config.toml
num_key_value_heads = 5
head_dim = 64
vocab_size = 8192
norm_place = "pre"
qk_norm = false
attn_scale = 0.125
bias = "all"
init = "normal"
init_std_o = 0.0
beta1 = 0.95
warmup_steps = 200
decay_fraction = 0.946
decay_shape = "linear"
batch_tokens = 262144
dataset = "wikipedia_en"
Each number is 200 + 40 x the weight over the matrix's rms, rounded and kept within 0 to 999. Layers, rows and columns count from 0.

# layer 3 MLP down, 640x2560, rms 0.0476, rows 463-550, columns 2240-2319
220,170,214,187,182,204,192,170,194,296,203,238,156,161,195,195,208,185,177,131,225,197,238,196,194,164,182,173,223,185,234,149,308,224,219,198,196,272,172,220,287,132,221,236,190,114,217,237,249,203,245,232,227,232,187,130,241,240,206,177,212,191,131,202,213,178,230,240,199,265,200,303,195,247,193,140,143,201,163,172
240,224,189,171,226,95,217,263,167,194,166,140,143,262,199,214,205,243,213,217,136,185,200,189,271,147,188,251,195,235,202,211,188,284,247,184,184,239,148,189,220,223,225,233,176,168,157,146,225,172,177,135,165,184,172,192,155,251,297,183,157,231,286,208,156,216,176,188,165,199,215,133,170,192,195,178,123,236,250,159
110,253,176,198,185,185,158,251,234,238,222,143,270,255,135,206,305,222,213,176,229,250,148,200,208,139,214,200,206,182,234,188,293,178,225,247,231,153,232,188,244,201,116,212,173,290,248,164,154,155,176,98,201,277,172,154,202,219,212,207,191,250,198,200,218,154,191,95,153,137,163,192,204,149,224,155,202,153,229,197
206,193,258,193,156,142,169,146,155,200,252,272,245,216,192,143,226,233,244,170,223,197,196,180,262,202,170,125,195,201,261,167,182,205,198,219,212,206,148,177,120,243,203,166,119,173,184,174,219,270,206,255,229,244,150,181,198,221,223,148,147,196,131,221,188,215,146,209,169,178,138,196,182,187,215,223,220,325,166,250
196,158,206,208,194,166,200,182,263,172,235,118,177,195,224,192,169,204,187,171,240,166,220,261,211,176,193,194,233,217,270,116,201,204,228,237,223,204,186,169,243,167,148,173,220,202,189,282,265,174,230,212,195,174,187,203,108,216,234,170,204,160,162,199,181,202,205,233,161,191,183,182,217,247,301,257,190,187,162,150
231,193,161,104,246,194,168,174,213,153,167,177,198,209,186,194,182,246,126,265,165,196,196,188,236,220,251,236,242,196,189,99,181,219,206,209,268,175,203,191,216,198,220,257,200,176,116,271,127,142,177,189,216,183,214,232,200,188,176,156,249,252,150,183,246,155,156,154,208,168,259,221,202,200,189,222,248,179,205,172
212,199,249,183,141,200,225,214,146,206,224,233,194,195,181,180,152,233,231,149,131,178,98,172,211,173,206,273,201,163,273,268,212,218,188,222,202,143,192,217,168,182,148,158,154,187,132,255,195,181,222,180,121,110,158,172,116,187,184,219,229,205,159,132,233,170,187,173,213,191,169,227,163,178,160,151,178,199,219,129
208,199,134,187,182,264,217,167,209,94,225,252,145,214,206,217,265,234,185,197,205,150,190,158,218,269,166,141,140,157,259,211,243,166,234,185,194,237,236,272,171,164,213,217,148,199,189,192,178,246,222,245,236,209,156,215,160,151,138,166,226,149,242,186,209,100,239,197,190,179,195,164,200,186,105,218,226,171,214,190
203,200,141,254,274,220,218,69,133,217,226,143,206,188,165,180,227,252,244,250,126,204,202,214,161,175,164,225,200,211,188,164,185,189,255,142,157,286,257,196,219,184,142,255,225,103,112,292,191,249,198,198,247,229,158,241,239,196,207,289,223,201,228,231,150,219,196,248,173,228,205,239,251,176,154,140,255,191,157,189
234,157,231,202,147,239,180,172,207,131,258,98,243,193,237,217,201,190,247,145,232,144,244,235,200,174,163,169,251,211,166,190,172,162,161,182,172,246,199,197,245,170,117,186,162,209,207,186,204,275,232,174,209,254,187,211,162,243,191,234,277,213,252,148,212,208,228,139,260,213,181,230,184,45,242,177,208,220,192,198
130,113,128,205,211,202,244,287,206,176,183,178,240,156,242,232,220,172,118,180,221,206,173,224,252,184,237,151,204,140,250,245,177,230,266,255,231,193,265,164,125,216,210,246,204,214,194,225,240,213,208,167,248,173,204,203,171,205,149,245,159,163,289,166,241,241,214,149,186,223,210,253,223,170,137,169,201,168,137,154
142,218,121,201,145,213,205,140,254,220,161,170,214,147,191,217,178,221,209,209,166,177,198,190,218,213,236,263,223,193,194,237,173,184,204,217,263,167,244,229,133,246,204,171,187,167,170,216,158,212,156,289,155,221,173,259,265,208,160,163,224,225,302,207,249,230,115,161,112,157,248,147,201,174,148,212,133,224,141,110
174,198,208,281,128,223,188,234,234,185,128,167,266,170,257,204,243,178,234,182,211,223,127,260,150,186,245,131,173,171,141,122,232,201,204,257,158,240,181,141,180,189,215,228,116,169,199,196,184,194,211,205,223,196,259,189,199,192,259,141,230,242,219,181,252,163,228,207,155,181,220,232,242,265,150,198,174,192,156,133
166,219,187,151,194,188,127,263,143,255,203,181,194,139,171,235,158,284,103,205,181,295,178,270,226,226,236,193,209,205,210,197,175,200,252,169,225,212,177,163,240,172,185,177,240,160,234,188,212,251,254,153,145,166,253,120,247,192,252,225,244,239,129,220,177,271,219,146,223,246,191,205,216,156,208,144,161,182,304,222
211,228,181,187,267,158,273,240,85,197,192,156,201,215,187,260,202,130,271,223,181,152,219,187,197,243,191,198,240,221,311,144,268,219,202,151,222,159,212,206,193,168,156,274,256,266,188,187,134,212,186,236,180,170,190,222,205,185,209,279,195,169,214,208,172,247,197,221,222,164,228,204,252,253,174,172,220,212,153,186
201,208,185,212,210,147,185,209,227,215,135,241,183,163,179,251,211,192,132,213,194,183,208,159,261,170,150,220,262,135,168,288,131,201,194,208,213,199,188,196,179,206,230,263,216,167,242,249,197,153,181,173,191,155,172,238,281,223,250,163,264,261,177,142,151,176,179,133,197,208,88,160,135,291,219,203,235,179,181,228
253,152,191,217,141,175,162,236,153,175,237,237,214,290,181,150,221,191,202,113,164,121,161,150,271,262,222,190,173,175,165,226,166,182,132,123,184,181,224,155,204,225,223,170,177,160,176,181,198,141,168,193,201,226,184,148,225,234,208,186,144,144,238,174,294,235,216,158,228,196,219,271,178,203,211,193,193,127,192,222
157,163,151,228,243,230,218,177,194,201,164,272,233,194,188,276,194,200,206,229,249,198,217,238,184,243,252,272,185,196,176,173,227,174,230,132,148,189,140,185,231,215,195,170,185,159,254,120,255,195,165,218,190,214,246,218,181,170,265,203,201,276,215,197,234,148,293,205,222,178,230,167,186,255,192,167,222,133,168,202
178,275,192,184,181,175,149,126,155,214,185,218,262,221,218,167,141,185,161,129,173,170,188,250,167,214,213,158,184,233,227,209,182,167,228,205,211,211,237,222,213,223,232,200,179,241,220,129,153,205,186,199,186,186,231,257,113,213,232,206,235,200,176,234,224,164,206,260,206,311,174,224,190,229,150,177,158,103,216,239
193,192,175,222,245,277,198,147,237,245,147,235,159,185,179,146,211,178,169,201,225,206,230,127,221,215,150,302,168,135,201,249,220,235,218,239,222,183,148,120,287,259,235,169,205,203,168,161,246,214,263,273,238,235,188,264,169,240,163,175,202,201,191,221,257,163,187,212,190,188,173,233,208,269,257,232,227,228,143,211
188,221,139,142,237,193,184,130,228,158,276,270,292,141,217,258,246,162,154,204,237,162,231,172,203,253,178,193,180,187,165,189,202,220,179,230,214,157,194,251,205,165,226,206,246,198,167,171,106,223,256,220,160,177,221,287,231,165,153,224,182,258,257,249,207,214,191,215,255,210,222,243,229,166,282,178,219,173,206,223
270,267,163,233,114,242,220,188,261,148,213,221,305,207,224,118,206,206,188,77,174,272,264,195,240,237,281,187,188,148,211,195,170,117,185,208,149,181,245,252,163,220,195,181,233,193,253,186,260,212,225,137,202,275,236,177,149,194,205,201,236,190,186,228,183,214,183,148,206,168,305,176,231,231,144,181,219,214,265,178
204,203,205,246,192,206,239,180,159,161,144,208,223,206,205,147,129,185,238,248,264,195,168,156,191,236,205,158,182,146,226,215,250,181,219,180,190,192,225,200,179,194,168,174,123,155,141,184,185,209,234,305,214,186,187,231,182,184,182,202,171,241,223,184,205,194,202,317,155,200,225,94,166,187,154,235,218,149,197,190
97,246,244,197,175,198,171,207,205,232,130,241,238,204,168,155,211,189,226,224,253,208,181,220,189,186,224,251,226,255,212,122,214,168,164,191,248,200,210,213,230,254,230,157,219,200,153,256,199,252,138,118,220,201,170,239,198,181,225,86,190,221,157,252,242,193,184,178,214,225,128,196,200,277,156,218,236,204,302,230
224,253,275,206,193,191,205,108,172,230,211,237,209,157,197,216,212,161,164,220,202,226,167,175,203,279,245,141,196,266,200,165,131,202,221,167,184,202,210,174,205,218,212,232,221,247,120,209,193,225,230,162,209,116,199,225,162,157,178,182,298,137,208,141,170,216,210,276,183,214,262,250,210,245,236,222,202,195,244,228
184,213,239,149,186,158,188,244,234,117,237,223,165,204,194,167,139,187,187,176,192,222,267,257,239,204,222,164,177,194,202,172,177,254,148,238,195,282,223,151,284,215,202,194,239,260,196,254,188,234,196,218,148,197,212,243,155,224,188,182,187,175,178,195,205,269,216,215,206,175,193,163,227,181,293,232,238,211,254,237
201,114,202,208,171,226,120,158,251,156,216,287,234,190,202,227,205,202,223,253,181,265,188,211,135,199,215,159,229,233,191,225,203,238,191,198,175,144,196,185,127,238,272,213,196,204,228,268,188,156,103,180,253,158,288,195,193,225,314,150,247,219,210,188,187,183,255,220,162,164,200,215,148,196,134,250,174,169,253,263
165,200,215,215,179,158,181,193,205,181,202,238,228,177,269,171,184,119,213,160,250,200,148,242,226,135,153,176,95,302,217,203,182,179,216,150,222,131,184,205,241,125,253,152,167,201,233,172,159,282,182,226,128,180,265,179,210,202,203,177,237,229,123,162,276,178,123,242,150,180,221,159,161,175,190,241,197,138,212,103
271,214,175,147,237,233,191,188,256,149,244,188,192,123,241,209,189,165,241,159,247,191,218,273,187,271,279,256,152,203,224,208,229,202,143,162,162,168,262,244,224,130,236,215,279,210,203,233,228,208,278,206,210,160,215,253,248,207,218,202,227,228,197,186,189,231,181,207,199,153,180,142,196,164,212,151,190,200,267,191
274,159,212,230,206,269,151,234,227,127,223,192,227,127,297,140,193,197,138,249,190,172,171,205,184,177,206,172,244,213,163,211,239,189,169,208,192,117,309,184,181,152,266,248,218,237,211,170,187,227,189,207,226,255,212,153,214,207,151,157,242,233,161,220,174,233,281,210,130,217,148,192,231,230,240,234,281,207,247,241
196,213,232,135,143,199,172,250,173,139,153,155,239,228,245,192,207,208,209,231,257,226,206,225,216,210,198,165,214,202,187,183,197,256,205,192,212,200,232,219,207,217,185,176,201,222,182,200,230,180,206,160,166,238,176,182,205,193,216,237,241,175,132,200,244,210,206,149,126,263,219,282,228,174,258,242,259,216,179,250
294,209,227,187,186,253,252,296,221,157,180,177,194,203,142,217,210,177,203,253,302,156,142,146,238,215,262,196,209,213,151,121,210,255,126,157,174,236,193,202,256,214,241,256,245,216,184,147,150,114,186,344,158,224,156,188,135,156,174,184,159,208,126,210,129,219,166,341,218,255,198,233,227,225,147,279,191,270,125,158
238,259,193,196,261,206,224,191,141,191,214,249,200,195,159,205,228,231,162,173,185,270,150,164,273,220,182,212,229,226,185,217,147,187,187,151,199,258,230,196,135,119,223,194,210,223,156,121,178,222,236,229,207,171,204,206,243,157,195,231,206,199,237,192,171,208,218,219,188,220,210,271,275,195,270,212,188,243,256,213
150,113,193,195,116,201,290,211,179,203,275,149,162,187,213,190,173,196,172,169,163,175,147,149,220,220,235,179,186,164,184,153,136,187,163,216,171,164,160,202,226,221,135,275,151,282,172,178,233,194,192,265,214,147,131,205,165,197,186,163,189,204,241,246,161,241,224,308,293,122,147,210,257,193,250,196,179,181,133,212
277,313,286,193,211,205,183,218,159,261,168,141,257,218,148,188,181,251,108,190,201,212,200,149,179,138,184,147,176,208,179,224,196,239,131,184,166,118,273,139,231,250,188,188,203,278,181,210,218,251,187,191,184,186,241,157,216,244,139,188,240,214,233,183,103,151,179,121,207,207,102,168,123,183,160,165,106,217,213,234
218,229,157,172,212,228,198,204,205,223,230,263,171,253,224,181,206,190,200,206,169,185,202,233,208,173,205,161,211,149,179,86,319,184,216,171,236,201,212,169,252,146,258,255,202,265,205,157,213,146,192,234,222,212,241,186,141,164,156,188,211,224,131,252,179,263,266,185,231,214,183,236,245,300,224,157,184,155,115,243
186,281,204,174,245,146,221,232,195,221,221,159,201,230,147,175,206,282,312,202,175,222,239,254,175,180,186,190,210,192,177,140,206,149,214,186,183,285,180,203,194,177,179,136,157,163,264,129,196,224,242,105,189,194,235,166,320,207,184,163,187,232,204,222,222,251,214,252,190,235,173,186,165,218,129,175,146,190,284,249
158,191,283,287,206,164,248,227,159,148,242,168,210,176,127,231,237,213,153,248,150,201,197,178,217,159,149,153,233,206,209,230,211,300,206,157,179,256,188,191,230,171,175,259,211,200,275,285,204,185,165,220,170,173,183,278,123,201,172,236,191,130,172,153,257,251,199,152,210,143,179,271,195,243,207,217,198,225,222,256
171,176,221,209,181,228,160,153,115,232,190,196,183,212,210,143,198,220,205,233,235,195,155,178,195,237,154,195,223,224,290,190,166,158,172,127,201,185,162,162,216,245,190,244,163,224,216,228,216,171,228,286,206,171,246,220,148,192,187,218,183,219,193,166,232,206,227,195,253,146,167,249,210,208,288,181,171,177,170,215
188,160,159,235,160,209,105,202,216,206,212,233,182,310,167,260,251,117,192,165,181,213,270,229,131,179,251,190,183,193,184,194,237,150,136,215,179,186,211,205,207,193,187,196,129,286,263,114,238,254,171,189,206,245,92,197,239,113,255,200,218,241,247,268,280,219,212,204,154,184,202,221,186,155,195,179,157,102,224,166
200,142,215,244,181,246,194,288,154,223,153,336,260,151,194,160,207,230,126,198,219,244,164,162,195,222,146,219,157,150,173,188,204,255,227,181,224,189,215,230,182,163,257,135,163,183,156,212,174,247,173,132,119,171,209,180,198,192,153,160,166,184,173,197,198,273,157,154,164,222,249,171,262,132,238,218,257,218,223,121
171,187,165,215,270,202,197,166,231,245,181,222,196,147,221,209,230,214,203,202,181,187,131,163,122,161,188,194,193,166,145,224,243,167,181,188,122,183,263,181,176,224,253,229,164,229,178,207,228,204,212,190,122,231,220,228,224,220,183,180,168,289,251,198,162,182,215,207,194,190,268,158,198,211,245,172,264,208,165,134
191,203,203,127,155,186,187,169,189,256,183,207,179,220,206,217,153,220,159,203,243,229,185,197,244,169,223,202,191,224,230,233,206,185,180,212,241,210,177,224,241,243,223,198,231,137,178,232,147,157,197,201,236,236,262,221,183,198,207,236,176,241,150,167,199,224,253,228,230,206,232,161,258,158,213,244,262,167,236,170
169,211,295,251,132,199,197,178,215,204,141,230,221,140,185,224,228,206,122,242,258,163,169,181,245,180,169,185,142,212,229,122,167,221,238,109,255,204,208,230,164,233,175,222,189,169,183,223,159,168,203,221,168,187,228,170,199,224,218,194,100,214,253,248,123,211,230,274,189,171,156,165,160,218,211,156,234,252,201,228
235,198,225,188,188,213,192,207,220,243,169,182,169,155,231,202,148,166,217,226,186,253,163,155,191,181,191,201,178,166,145,213,207,154,231,182,232,132,269,225,153,167,230,197,225,208,218,184,192,287,173,166,182,95,184,194,228,270,199,148,224,222,211,116,165,256,216,256,140,195,219,272,223,209,202,213,159,156,114,184
233,259,310,174,177,182,235,187,165,333,226,177,196,235,262,164,144,173,182,228,151,144,254,156,210,106,220,251,229,207,220,245,200,255,225,119,183,200,259,150,237,171,172,211,172,143,173,186,152,175,113,210,253,136,163,173,175,255,198,118,211,287,248,204,159,206,225,211,183,227,271,227,141,226,259,170,256,209,248,250
101,281,189,174,173,184,219,168,187,237,204,125,213,191,133,237,164,202,159,198,194,254,263,253,159,280,146,220,174,187,188,267,235,220,133,189,211,150,124,176,186,213,149,157,212,229,270,178,166,312,184,199,206,198,192,187,200,210,208,85,263,184,58,118,269,217,214,179,152,194,215,197,219,217,160,262,224,230,262,267
179,236,245,163,177,231,227,204,162,262,197,239,214,220,193,230,149,262,199,205,247,178,257,213,215,157,271,232,197,191,221,245,137,173,217,200,269,202,155,181,193,200,157,239,199,209,236,151,193,279,162,210,194,236,172,237,224,266,223,286,233,192,205,230,274,235,198,229,166,178,190,160,232,199,262,169,226,151,147,140
202,212,119,162,168,153,187,213,150,193,157,211,230,196,209,220,240,205,233,224,141,187,154,208,248,244,254,190,138,111,164,163,158,277,264,207,186,179,166,239,207,222,246,158,177,270,216,142,190,186,156,195,214,277,236,208,250,224,134,169,221,146,132,208,224,187,208,203,197,131,163,152,259,130,255,143,144,264,186,213
202,179,220,233,237,165,192,251,238,228,152,235,251,196,163,242,162,219,235,148,128,165,258,199,221,272,164,167,214,220,249,232,206,184,252,183,249,185,141,209,127,167,230,137,170,172,214,147,118,113,217,227,158,250,197,178,222,147,250,180,205,206,146,169,156,185,172,202,180,177,224,182,206,204,199,163,210,142,287,210
158,187,214,217,161,103,163,266,128,174,151,238,173,178,315,222,187,201,191,188,180,212,237,226,209,247,176,160,258,174,245,111,226,143,234,166,175,210,179,258,212,215,168,217,248,232,163,223,226,176,127,146,199,155,197,264,178,169,101,159,210,168,149,133,177,234,211,193,197,182,120,207,171,208,160,212,203,252,211,210
187,174,146,231,214,243,226,192,213,217,166,141,221,131,253,141,213,169,205,227,239,117,178,234,255,245,213,186,161,198,155,201,241,200,161,179,169,220,295,229,216,178,216,207,247,179,236,242,242,263,213,240,130,259,181,213,185,191,170,238,250,223,226,203,223,230,153,259,160,192,152,195,209,141,269,234,183,212,153,119
262,168,211,194,212,260,199,151,201,147,246,212,159,209,174,218,223,198,224,175,157,197,196,166,138,149,170,206,177,218,144,202,174,261,232,205,168,224,162,224,156,197,288,186,195,215,210,221,223,221,229,212,259,179,132,188,174,246,85,211,283,142,186,219,145,173,269,206,246,219,259,194,260,180,235,167,334,216,216,194
195,158,226,167,176,232,238,212,141,155,240,159,288,212,291,189,162,155,230,185,253,186,160,205,213,214,192,199,191,177,148,204,208,161,194,243,187,268,241,169,266,210,188,150,219,179,163,171,201,150,244,168,143,307,172,152,178,203,231,233,172,277,224,192,181,239,259,225,218,243,276,151,160,212,176,192,206,264,151,210
167,192,181,155,172,205,136,181,254,216,173,263,183,200,207,284,220,163,152,315,183,130,169,247,188,195,230,217,138,258,144,258,274,219,181,213,228,144,247,174,229,201,200,186,198,171,178,119,218,174,251,220,191,132,268,231,239,172,212,150,231,271,184,165,226,170,238,152,225,187,148,216,221,259,182,181,200,253,137,209
166,148,249,212,276,324,206,206,244,208,144,195,238,237,203,150,176,178,230,190,210,193,171,117,203,169,159,197,232,147,201,168,198,191,187,238,200,212,315,220,212,111,196,182,141,198,190,224,187,238,220,156,214,202,185,202,182,224,243,176,156,290,173,187,175,290,175,127,186,277,193,261,193,180,203,181,142,248,124,201
146,265,207,217,222,141,195,214,223,233,173,251,184,177,180,152,210,216,143,191,187,195,213,248,204,215,219,199,273,254,173,201,164,217,230,166,215,314,242,264,223,151,219,205,157,168,166,244,149,224,187,229,153,166,140,269,237,187,215,192,231,157,256,180,246,195,133,170,159,137,192,173,165,224,154,238,161,190,253,130
190,255,194,179,269,212,222,205,188,205,159,224,187,243,182,183,163,228,170,289,222,229,208,189,257,204,131,277,201,185,169,250,157,159,198,185,205,172,185,184,205,170,254,137,242,197,186,185,183,270,231,178,199,212,161,207,220,241,168,141,187,126,256,237,147,235,201,163,225,134,161,245,188,236,79,186,123,248,211,152
213,237,184,156,205,269,197,138,202,198,277,288,159,224,190,247,270,123,172,211,175,251,305,230,301,222,228,175,213,171,183,153,251,260,187,203,166,240,166,232,220,247,229,203,176,204,241,211,108,175,140,246,256,332,206,197,159,155,169,153,230,166,262,161,196,207,246,146,182,142,162,227,179,145,218,214,184,201,269,191
219,151,136,223,204,215,298,235,212,235,173,195,282,170,198,241,206,198,199,148,244,205,240,195,180,228,245,159,215,191,159,165,260,256,171,198,201,234,194,173,238,177,274,158,279,242,212,266,138,195,159,267,149,206,189,251,145,191,239,259,89,215,182,200,160,237,244,150,247,158,248,253,147,131,214,153,243,152,143,255
245,179,207,201,288,213,214,168,212,208,150,116,221,178,232,185,294,233,252,226,265,210,240,141,201,269,107,297,150,151,248,305,227,122,223,257,206,232,191,233,218,174,331,205,210,170,174,215,216,244,200,218,175,172,137,211,261,170,91,149,200,233,179,133,202,241,284,202,187,253,241,160,180,216,175,139,180,178,140,240
209,247,276,270,262,211,241,191,205,191,245,217,172,150,188,224,260,147,205,242,206,238,205,254,185,247,180,130,159,217,162,176,231,125,121,215,236,193,157,169,144,176,252,190,153,267,189,243,174,221,254,206,183,208,229,212,302,159,230,195,255,205,231,232,151,113,176,174,142,224,145,226,183,250,235,180,202,129,189,178
128,180,238,193,182,158,211,182,228,148,132,220,169,146,215,155,169,253,264,241,219,137,245,199,178,232,265,205,175,146,229,236,237,194,200,229,134,206,206,239,230,227,159,182,252,183,219,169,251,191,251,194,229,211,190,181,203,218,218,213,222,125,248,199,210,235,136,181,183,163,285,146,207,187,161,181,182,284,149,175
158,213,212,238,168,189,205,193,133,235,198,188,227,206,150,190,205,193,193,266,190,200,176,215,224,260,199,205,223,164,244,199,244,154,204,317,218,156,176,221,145,198,166,238,223,208,206,260,208,208,282,166,169,234,259,218,136,180,211,150,148,153,179,163,241,230,204,232,202,153,197,178,210,176,148,224,218,179,223,227
199,263,194,276,235,150,161,182,231,225,244,156,199,129,159,173,280,225,221,231,187,231,199,225,266,194,227,272,187,234,172,231,209,221,151,138,245,188,250,241,175,169,245,186,175,158,175,254,137,206,194,127,229,247,217,193,218,243,166,116,157,220,193,192,232,175,130,137,217,228,200,286,141,192,186,206,215,188,134,173
197,235,251,151,207,238,220,211,214,168,193,189,198,181,207,191,139,209,89,127,142,166,290,151,211,164,131,215,146,205,187,164,257,285,175,258,149,209,222,237,179,217,99,158,202,191,230,225,190,182,169,166,121,181,236,226,213,273,257,253,170,207,207,236,253,162,168,207,266,159,165,176,163,115,196,151,202,153,188,202
104,205,218,255,124,182,155,253,220,163,174,184,269,266,202,222,144,179,247,235,171,241,219,250,101,294,216,270,204,140,146,265,138,165,233,263,197,145,240,156,255,209,193,185,160,180,150,177,221,222,233,187,228,184,186,174,196,242,189,226,274,190,275,179,171,146,218,173,110,145,213,163,255,212,166,187,221,188,173,190
214,156,205,189,220,221,252,145,232,150,213,255,176,234,232,190,210,196,215,257,231,153,166,186,236,206,127,176,197,211,131,131,146,239,153,241,181,182,186,277,243,166,194,226,220,225,208,142,194,186,155,188,172,299,238,107,178,220,206,219,277,172,150,252,245,179,155,213,164,204,267,122,181,207,230,186,226,166,193,215
179,184,215,293,176,221,227,217,175,133,196,182,187,195,122,249,199,184,144,181,192,254,237,204,224,135,225,200,167,186,151,257,197,221,174,222,189,179,217,210,174,240,193,185,202,182,239,196,206,224,169,239,191,151,207,198,177,225,260,172,229,205,277,169,180,211,150,193,216,175,189,314,189,230,169,167,187,289,173,184
194,245,183,182,256,200,221,196,218,196,210,215,192,280,161,234,200,186,160,226,137,210,271,210,233,271,130,196,186,157,220,289,213,227,227,137,164,199,172,218,254,204,171,224,194,235,209,234,216,225,222,182,178,239,254,210,269,268,229,179,173,263,258,233,184,122,201,197,216,134,194,239,212,230,178,214,166,175,142,183
230,214,270,201,241,260,169,178,168,248,177,139,195,243,229,263,181,268,179,193,269,236,186,174,128,196,191,242,191,173,139,138,216,171,212,271,108,250,177,170,202,221,190,279,208,216,187,186,270,267,209,182,149,219,181,183,213,220,232,124,221,282,161,144,215,229,107,205,172,140,178,217,140,249,188,191,150,174,187,268
230,185,197,226,246,208,225,240,244,253,232,184,260,228,230,238,188,155,200,181,239,141,168,175,273,248,153,188,240,211,163,121,189,238,181,216,118,191,132,113,282,155,226,246,226,247,220,216,177,207,215,191,255,278,203,238,165,150,167,157,232,201,201,197,190,135,199,174,174,234,274,173,178,268,236,133,250,201,266,188
220,242,165,209,228,171,167,248,216,211,183,182,224,103,132,146,223,231,236,150,165,252,236,243,192,192,194,264,200,252,279,218,225,128,240,245,210,180,221,221,167,199,174,181,220,164,106,179,223,165,204,159,186,43,146,186,145,171,215,128,226,196,212,235,166,190,219,218,149,172,191,174,209,305,176,203,138,221,111,162
194,209,243,262,146,150,201,193,218,204,178,167,199,265,245,138,180,107,185,188,247,218,164,198,250,144,118,133,188,180,162,194,143,221,222,216,208,139,161,224,249,173,221,244,205,196,130,215,223,189,191,215,100,180,239,229,210,179,127,203,223,174,170,140,226,271,229,220,176,226,213,180,189,193,279,221,224,171,274,248
197,141,289,188,188,172,134,203,246,187,210,285,250,179,256,138,151,213,176,219,224,203,164,235,228,210,210,240,190,140,194,219,135,275,235,159,167,250,234,284,294,276,169,189,202,187,148,199,207,194,253,203,214,198,177,201,88,121,160,212,257,236,118,221,177,243,179,234,194,162,279,171,144,143,187,279,183,169,159,134
207,208,177,200,238,244,240,213,210,208,213,233,210,237,182,172,223,175,213,144,178,247,229,186,229,217,289,196,195,200,210,206,208,193,209,217,191,177,214,147,137,248,270,256,87,202,234,191,160,189,201,273,199,217,155,133,137,186,196,224,234,187,191,182,148,164,163,182,189,284,160,170,277,194,218,173,292,220,247,239
164,179,196,186,176,187,221,106,200,149,261,175,94,245,208,209,258,246,231,194,258,268,135,193,209,167,221,221,205,175,249,209,207,218,188,228,255,201,201,276,218,205,176,209,201,173,229,183,197,204,253,248,207,251,193,223,202,224,247,240,204,160,236,164,233,227,227,152,220,169,168,156,241,219,171,215,201,173,213,169
251,210,221,185,232,230,139,197,228,199,163,215,168,204,198,216,187,200,220,178,182,178,201,129,236,179,232,245,193,255,212,162,174,202,250,252,183,224,202,190,160,109,180,238,226,193,178,196,166,242,266,243,270,217,168,213,268,173,222,194,211,236,171,216,233,188,185,203,202,211,147,201,121,207,223,117,203,172,243,117
146,250,113,238,235,216,169,197,181,191,211,231,128,170,182,208,252,237,236,173,241,175,224,265,191,225,249,244,223,235,180,206,196,153,233,235,197,233,183,192,220,195,169,239,226,199,227,218,153,136,222,112,239,230,202,196,217,176,200,218,182,198,217,103,190,189,192,159,206,176,216,219,126,162,205,241,176,168,244,174
162,264,238,308,195,211,186,164,89,98,222,257,231,125,189,127,171,192,191,231,213,221,220,219,175,173,188,251,181,266,141,210,123,167,139,174,214,180,243,214,200,273,197,224,192,229,203,145,195,141,208,244,226,227,132,237,201,146,245,204,139,193,268,176,165,174,200,197,210,262,182,189,135,246,179,120,148,240,163,201
238,218,138,162,263,194,242,228,179,165,208,231,198,214,146,190,208,241,172,172,267,133,196,271,291,241,179,221,233,215,245,198,235,242,212,231,233,200,167,135,179,169,210,247,215,227,118,260,216,163,153,196,195,197,238,233,235,113,250,175,188,234,177,208,172,210,196,156,241,268,206,247,168,241,190,223,171,136,257,238
228,233,154,170,174,221,263,244,220,157,221,124,174,228,256,198,170,186,218,208,202,264,196,138,194,213,237,257,182,190,232,123,237,281,154,208,164,114,232,234,204,190,164,173,173,175,212,173,130,283,199,202,227,163,242,159,242,147,109,212,169,193,209,179,179,163,192,237,276,137,213,163,131,222,179,164,205,190,172,195
229,192,229,184,175,242,141,219,180,216,178,244,163,238,145,259,171,162,191,218,192,195,157,224,193,227,229,166,120,250,229,134,282,188,127,272,198,160,270,183,269,164,262,265,199,142,237,264,179,291,180,184,206,176,268,268,233,188,213,156,205,92,187,312,188,214,252,160,231,165,219,173,183,218,117,175,219,188,156,233
197,151,198,187,143,202,232,225,212,265,199,175,187,268,154,262,229,150,191,128,88,243,246,175,169,179,212,218,164,249,247,164,180,264,221,232,180,263,191,178,246,188,143,199,170,240,211,158,240,133,275,221,248,300,175,176,214,195,241,227,252,184,164,182,236,208,160,179,234,144,224,187,158,258,261,147,170,237,212,249
229,186,178,184,232,247,223,214,142,243,205,219,256,194,177,162,157,176,251,189,184,185,268,144,216,206,154,186,162,207,164,172,196,191,165,268,202,205,208,244,212,230,205,185,158,156,164,205,130,212,204,170,192,200,171,258,167,207,173,151,238,172,172,229,215,169,162,213,255,204,213,275,231,147,130,194,242,174,223,197
202,210,158,264,224,180,207,205,223,213,149,227,297,183,243,263,183,224,299,239,178,175,217,182,142,236,191,195,154,178,254,220,192,247,222,177,135,150,175,138,236,209,228,228,251,285,178,264,205,205,182,215,219,213,193,246,213,222,250,177,218,176,177,158,173,157,162,147,311,221,223,158,200,252,222,157,188,165,204,199
202,219,158,244,209,206,221,207,203,211,268,236,112,136,179,186,190,179,110,164,171,243,208,143,172,197,212,190,234,171,187,173,231,231,208,185,255,205,216,231,259,226,136,231,192,277,162,224,196,196,190,249,201,184,103,213,181,210,148,190,207,79,210,201,88,219,224,245,189,199,213,170,163,194,169,289,172,194,259,233
228,206,218,210,134,209,181,182,216,174,202,196,155,208,181,143,185,261,247,205,243,154,251,175,194,146,206,215,178,227,252,233,224,182,154,194,239,182,212,167,136,196,272,204,180,239,229,199,196,310,110,231,198,179,209,188,203,210,166,218,159,217,230,252,237,249,174,189,145,178,280,255,173,286,161,219,125,214,214,189